config.toml
init_std_down = 0.00481
learning_rate = 0.0013
weight_decay = 0.11
Each number is 128 + 24 x the weight over its row's rms, rounded and kept within 0 to 255. Layers, rows and columns count from 0. The size above them is the row's rms in percent of the matrix's.

# layer 5 MLP up, 768x192, rms 0.0679, rows 0-32, columns 96-191
size [ 96  93 105  98  99 102 109 103  94  99 104 102  96  97  95  94 100 108 107 100  93  96 110  90  91  96 102  98 102 126  98  90 115]
[[181 131 140 106 111 133 146 158  80 113 157 127 123 105 123 125 171 187 105 108 158 136 123 114 156 147 137 106 144 110  85 121 127  68 102 132 165  88 103 134  95 138 159 135 157 128 111 134 116 123 122 120 137 113 151 169 142 127 109 129 123 134 133 145 176 129  91 163 124 157 164 103 116 152  92 118 105  78 115 158 133 173  78 125 112 143 148 138 135 183 148 119 148 173 133 151]
 [149 138 140 155 147 129 133 131 130 134 112 112 129 122 119 165  35 163 143 107 135 119  75 148 155 164 112 124 130 123 140  91 166  87 120  86 139 107  97 127 133 136 125 129 144 107 157 141 131 190 114 135 125 111 151 140 102 110 124 109 112 117 153 126 136 132  91 118 130 142 130 133 122  84 145 140 122  86 119 115 138  95 108 104 103 157 102 135 101 115 142 178 130 115 156 129]
 [108  97  86 163 112 147 137 173 131 117 127 131 148 111  85 150 115 113 150 102 109 134  94 136 163 171 128 128 156 128 130 122 160 133 122  84 148 120 155 173  73 128 130 142 121 112 155 115 127 146 149 139  92 118 138 162 158  74 139  96  94 104 123 130 117 129 127 138 157 144 129 183 126 113 142 163  84 143 119 113 134 122 112 131 123  94 117 135 105 125 105 128 137 112 108  95]
 [144  95 116 126 131 154 115 141 173 146 115 134 149  93  81 109 107 160 116  92 134 114 111 146 116 130 138 124 148 148  91 102 173 123 100  89 120 126 149 143 149 104 128  95 129 110  76 105 105 133 107 152 150 114 150 142 142 153 109  74 117 156 140 226 169 128 120 116  94 164  97 163 136 166 159 131  82 117 106 145 152 102 130 108 124 121 123 121 112 147 100 167 135 142 125 134]
 [142 131 162 154  86 113 139 162 101 101 168 113 161 115 129 177  74 172 147 110 125 126 119 120 126 132 135  73 124 143 158 144 141  85  87  89 124 117 144 140 116 152 120  92 126 123 140 112 103 160 148 117 150 168 141 145 110 131 105 117 110 100 148 120 171 124 131 139 121 118 115 157 169 108 111  95  83  97 122 135  92 107  95 138 141 135 159 134 153 151 101 171 134 158 108  68]
 [172 130 151 110 136 143 164 144 166 131 163 127 114 152 126 127 143 117 149  99 139 135 140 158 115 123 115  81 149 147  94 148 116 157 167 140 125 156 105 118 141  83  88 106 174  92 102 152 114 109 147 152 127 121 117 113 173 136 189 128 122 129 140 171 167 105 100 141 113 105 134 132 165 160 155 134  96 145 116  60 128 133 116 136 117 121 157 118 165 135 138 147 164 158 100 115]
 [126 121 151 127 120 118 164 104 126 113 133 132 128 165 109 143 146  90 110  96  99 160 154  93 192 114 160 128 113 131 165 146 153 160 106 122 102 114 119 114 139 130 118 114 115 107 103 114 116 124 109 162 114 198  49 119 133 108 171 144 105 152 152 174 170 120 136 152 158  94 125  91 126 116 134 124 118 139 106 135 149 158 141 119 138 154 155 137 105 136 129 102 141  96  76 112]
 [130 171 132 103 202 111 125 122 108 122 154 134 128 112 104 165 123 136 140 103  75 126 130  88 117 149 160 114  97 110  94 131 135 100 117 135 149 133  95 159 159 103 156 120 153 156 145 152 105 137 113 108 149 157 109 148 117 100 140  99 132 115 146 110 123 130 121 112 123  91 143 139 149 122 159 109 130 124 109 108 114 148 135 120 155  87 120 116 137 125 163  79 123  89 127  82]
 [133  88  95 163 110 119 103 118 116 154 113 106 134 116 113 112 104 167 160 111 121 144 136 148 178 146 159 126 158  81 127 154 125 134 145 150 172 149 134 124 148 147 174 159 110 158 160 138 133 150 176 157 136 124 137  96 133  75 127 104 104  87 178 114 123  85  87  94 129 146  85 127 120 136 162 154 141 127 112 146 135 135  94 140 111 154 162 158  91 132 113  97 115  94 154 111]
 [124 153 137 109 132 135 121  94 103 141 136 100 138 170 120 114 120 125 146 117 128  99 115 179 129 133 149 135 103 125 121 166 134 138 155 124  91 155 122  91 125 111  95 142 138 115 153 154 128 104 123 123 136 156 122 136 158 132 156 143 121  96 124 131 133 178 134 152 134 143 160 116 132 125 120  67 173 105 114 103 119 132 131 134 155 127 147 114  87 134 136 119  90 121 133 111]
 [116 125 146 126 118 117 167  96 111 112 100 105 123 173 104 134 120 133 139 145 188 116 110 145 142 128 140 120  91 104 133 140 106 160 136 104 154 156 135  90 115 153 155 155 146 122 158 164 142  92 130 161 125 104 124 161 130  85 153 159 151 118 135 132 119 141 107 140 165 173 182 136 129 125 121  78 151  77 123 101  88 132 123 138 132 103 121  81  98 180 173 166 119 119 138 113]
 [158  96 121 121 120 172 135 126 101 145 144  93 149 158 119 122 130 173 139 126 130 108 150 124 196 161 171 109 146 160 106 151 131 119 142 140 164 138 112 148 139 118 103 138 152 110  92 123 150 184 157 141 135 128 149 141 141 109 135 128  96 128 140  88 137 108  77 118 146 115 128 167 131 150  94 183 153 123  53 126 148 140 125 137 115 142 113 153 100 131 113  99 119  70 130 116]
 [151  99 124 151 140 147 110  92 127 107 148 135 120  97 130 133 140 149 137 154  76 181 119 136 125 169 137 121 150 132 161 117 207 139  96 119 140 130 123 112 168 107 147 125 124 102 103 115 146 144 111 148  98 115 123 116 133 158 113  98 113 124 106 140 102 103 111 133 112 128 104 169 129 149 141 138 136 118  97 126 146 118 138 182 131 118 145 140 152  83 133 128 169  95 120 140]
 [125  95 115 158  88 146 131 121 191 131 139 129  92 145 129 131 143 157 100 147 132 128 106 156 133 140 139 126 131 102 136 142 123 150 131 101 141 114 168 116 120 105 133 131 128  98 136 127 172 149 143 143  90 143 111 166 123 126 128 164 119 153 103 155 140  94 147 180 117 135 155 184 137 153 129  86 109 115 101 109  78 108 129 186 122 132 135 107 129 157 140 117 118  80 128 109]
 [131  98 106  92 100 168 141 118 117 110  86 112 147 140  83 141 164 152  94  94 108 160 129 141 175 137 138 108 148 163 155 131 138 141 131 142 164 113 100 130 116 126 105 145 124 137 151 132 163 146 158 179  66 112  55  87 116 104 123 150 147 123 135  95 114 106 122 113 173 108 139 130 160  96 127 145 145  98 132 142 116 172 120 119 116 159 137 146 141 157 111 110 141  80 154 146]
 [110 139 116 151 105 111 128 116 137 143  84  93 129 101 125 159 106 164 155 101 129 149 121 154 111 116 111 122 135  89 131  86 136 139  96 131 118 111 156 141 100 129 132 141 104 110 112 115 117 100 143 160 145 130 154 113 130  94 122 109 109 153 117  97 160 119 120 158  91 101 103 143 117 132 143 142 159 119 142 124 129 136 115  85 135 163 144 154  96 136 142 154 108  29 165 129]
 [130 124 135 113 136 155 140 142 137 122 114 144 163  87 119 146 105 134  77 139 110 155 144 130 176 129  95 128 114 114  99 149 137 149 117 160 111  93 128 181 123  89 148 136 139 131 110 122 132  98 159 108 113 174  74 135 167 146 114 116 102 123 126 108 153 115  92 118 139 117 159 125 125 121 108  97  93 113 129 142 121 218 121 150 132 158 183 186 123  83 160 131 122  52 137 133]
 [106 129 142 133 121 102 151 135 141 105 186 119 119 158 119 127 134 114 103 130 116 140 164 109 136 126 144 120 104 132 121 139 143 170  89  77  89 118 101  80 125 131 113 135 134  99 108  94 124 167  87 149 139 138 112 133 103 136 150 146 109 165 153 119 153 123 129 140 115 127 149 125 129 131 121  95 120 122 100 157 132 155 150 118 110 121 165 107 139 149 168 121 121 128  87 107]
 [117 161 164 136 162 108 127 161 146 102 161  74 127 144 130 145 110 145 153 142 101 121 104 154 113 163 124 124 109 101 136 122 149 148 117 146 110 131 142 110 134 125 142 144 109 126 126 107  86 153 106 148 139 110 129 151  70 111 127 101  97 170 121 126 186 150 112 158 112 113 107 123 147 116 128  94 162 121 124 108 143 143 123 130 138 148 145 108 135 105 123 100 112 120 101 151]
 [121 112 177 149 105 158 184 118 145 140 153 114 130 149 104 123 101 150 170  98 165  80 125 179 137 152 114 124 156  90 118 160 124 106 132 155 112 114 121 120  99 162 113 140 174 128 116 156 140 141 186 109 124  87 148  98 187  79 140 124 115 160 127 130 103 129 123  82 101 115 149 158 124 118 125 137 110  97 135 136 125 141 129 134 135 133 139 161 136 134 126 116 165 118  88  93]
 [113 146  79 135 102 124 142 136 121 145 142 127 139 132  86 155 164 146 135 109 114 132 110 108 114 116 139 112 147 144 119 127 130 147 119 134 177 146 112 151 123 122 105  89 143 150 120 109 128 115 130 165  96 130 112 107 105 138 160 133  61 110 141 126 135  74 106 146 135 110 122 137 147 102 133 174 100 126  93 137 157  82  86 160 157 116 117  96 124 128 138  88 166  90 120 140]
 [174 125  90 117 129 110 122 108 171  89 133 143 149 136 145  83 113 118 126 137 151  90 169 130 140 115 124 100 160 115 128 133 165 140 143 132  98  93 139 112 161 152 132 121 122  84 145 158 118 115  87 132  95 114 104 134 120 125 101  98 151 120 153  84 119  99 107 106 110  77 141 125 182 101  91 165 144 152 126 123 156 160  96 150 127 106 122 172  95 108 111 141 154 155 139 134]
 [136  96 138 148 122 155 112 125 166 142 139 131 157 120 102 120 139 149 141 137 152 145 151 133 143 120 131 136 108  99 102 138 165 104 117  87 141  80 120 141 107 107 131 168 116 116 110 135 147 135 133 102 103 118 124 113 121  52 145 127 125 116 170 148 110 150 111 141 168 127 104 181 159 155 132 140 166 104 103 131 114 128 127 100 108  99 142 131 139 136 137 120 145 144  77 113]
 [133  87 152 122  96 138 135 162 126 118 133 114 131 155  66 119  96 101 122 125 121 151 143 108 145 179  87 110 122 132 144 139 140  71 132 135 140 153 120 139 153 144 154 125 116 173 121 135  91 132 112 119  91 133 137 133 158 135 113  86 123 115 112 103 153 126 124 100 108 125 100 142 119 133 142 125 121 153  92 116 138 145 133 127 158 141 146 110 123 116 100 104 160  95 126 111]
 [112 152 121 118 108 132 140 149 130 134 104 141 131 103 103 106  79 131  88 176 109 125 120 122 156 136 151  84  94 122 150 103 128 118 135 112 126 133 109 137  81  89 135 152 143 102 172 161  75 169 131 124  88 153 135  98  99 149 123 117 105 153 110 116  87 182 156  95  96  92  62 131  96 167 136 131 103 116 138 130 168 175  88  82 128 110 145 123 125 129 155 130 131 126 172 135]
 [167 119 105 130 154 113 131 172  97 139  97 125 116 118 146 139 144 124 150  98 120 138 126 100 113 149 135  77 144 142 169 175 135 101 119 137 156 129 121 143 201 136 114 167 133 146 146 121 134 155 121 134 112 147 108 170 118 103 188 118 128 144 174 175 154  94 135 142 103 139 122  60 151  92 114 142 148 127 118 122 104 161 134 115 146 146 169 178 160 137 125 145 137 122  91 141]
 [113 143 126 121 152 125 139 135 140  89 135  91 102 141 124 133 101 109 188 151 121 116  94 102 123 151 142 138  94  87 151 129 119 116 119  56  91 127 135 101 135 166 131 110 120  71 131 136  85 125  92  80  98 139 141 147 124  72 142 111 173 183 161 142 139 159 125 168 114 121  86 150 105 111 111  78 123 116 119 125 121 134 162  98 104 136 138  90 108 104 160 133 139 118  76  97]
 [152 100 139 150 142 118 133 125 115 133 106 138 185  96 147 112 116 163 127 151  95  86 133 118 130 123 180 127 133  87 112 124 125 150 106 136 146 126 131 120 169 128 124 137  97 144 114 112 157 122 100 139 143 144 144 127 141  88 122 139  99 115 119 145 160 137 116  90 140 109 110 145 122 158 147 169 134 134 112 144 147 119 146 103  95 144 121 143 104 133 135 140 132  79 104  86]
 [120 141 139 192 167 119 133 148 115 127 163 135 108 121 132 168 145 127 116 104  78 115 149 133 131 151  98 126 139 105 112 139 127 163 114 168 111 142 116 160 147 113 145 146 144 115 133 126  98 135 125 158 129 138 122  98 151 120 147 168 110 160 131  91 179 112 139 157 122 130 133 122 170  86 126 148 159 153 110 138 109 174  78 155 129 140 138 140 104 130 140 140  87 131 125 137]
 [124 138 106 171 109 112 112 138 143  96 120 107 166  97 127 138 129 132 135 119 136 156 133 135 143 150 163 121 160  77 117 116 150  87 112 110 134 121 175 158 144 134 171 102 103 135 119 131 162 114  92 166 150 155 115 135 169 111 118 161 137  97 117 133 146 132 135 131 111 141 131 182 105 113 126  94 115 150 149 152 117 150 103 130 113 156 122 128 102 126  90 151  96 115 122 116]
 [117 147 140 142 129 164 120  89 155 103 124 114 135 109 113 127 143 153 207  67 133 128 149 143 169 169 153 122 133 107  95 124 155 136 140 112 117 100 137 129 112 156 149 141 129 124 149 131 124 101 137 107 136 105  99 131 182  68 147 133 115 128 148 103 132 128 157 143 104 149 143 163 119 159 144 106 113 108 130 109  98 168 128 136 123  96 142 131 140 117 110 160 120 150  94  79]
 [119  82 120 153  90 116 147 111 137 131 141 125 126 143 114  97 119 153 127  93 121 126 134 106 161 173 151 124 153 109 125 133 142 103  77  83 101 110 132 187 153 128 180 123 166 162 112  84 123 150 126 130 117  89 141 113 106 134 106  96 162 121 137 120 136 104 102 147 145 150 147 156 174 174 154  89 169  82 134  88 123 163 147 131 148 141 149 126 131 122 144 141 119 142 129  87]
 [156  95 144  87 169 137 171 161 153  99 160 153 126 141 117 116 128 120 108 131 117 157 151 127 144 124 118 119 114 110 148 109 114 113 146 116 165 129 122 108 144  96 116  94 157 113 162 178 120 160 111 103 108 152 113 148 117 121 155 102 124 126 157 123  90 146 136 143 111  98 135 162 141 117  95 144 121 140 116  68 116 167 138 111  83 125 144 170 131  85 114 159 164 146 104  71]]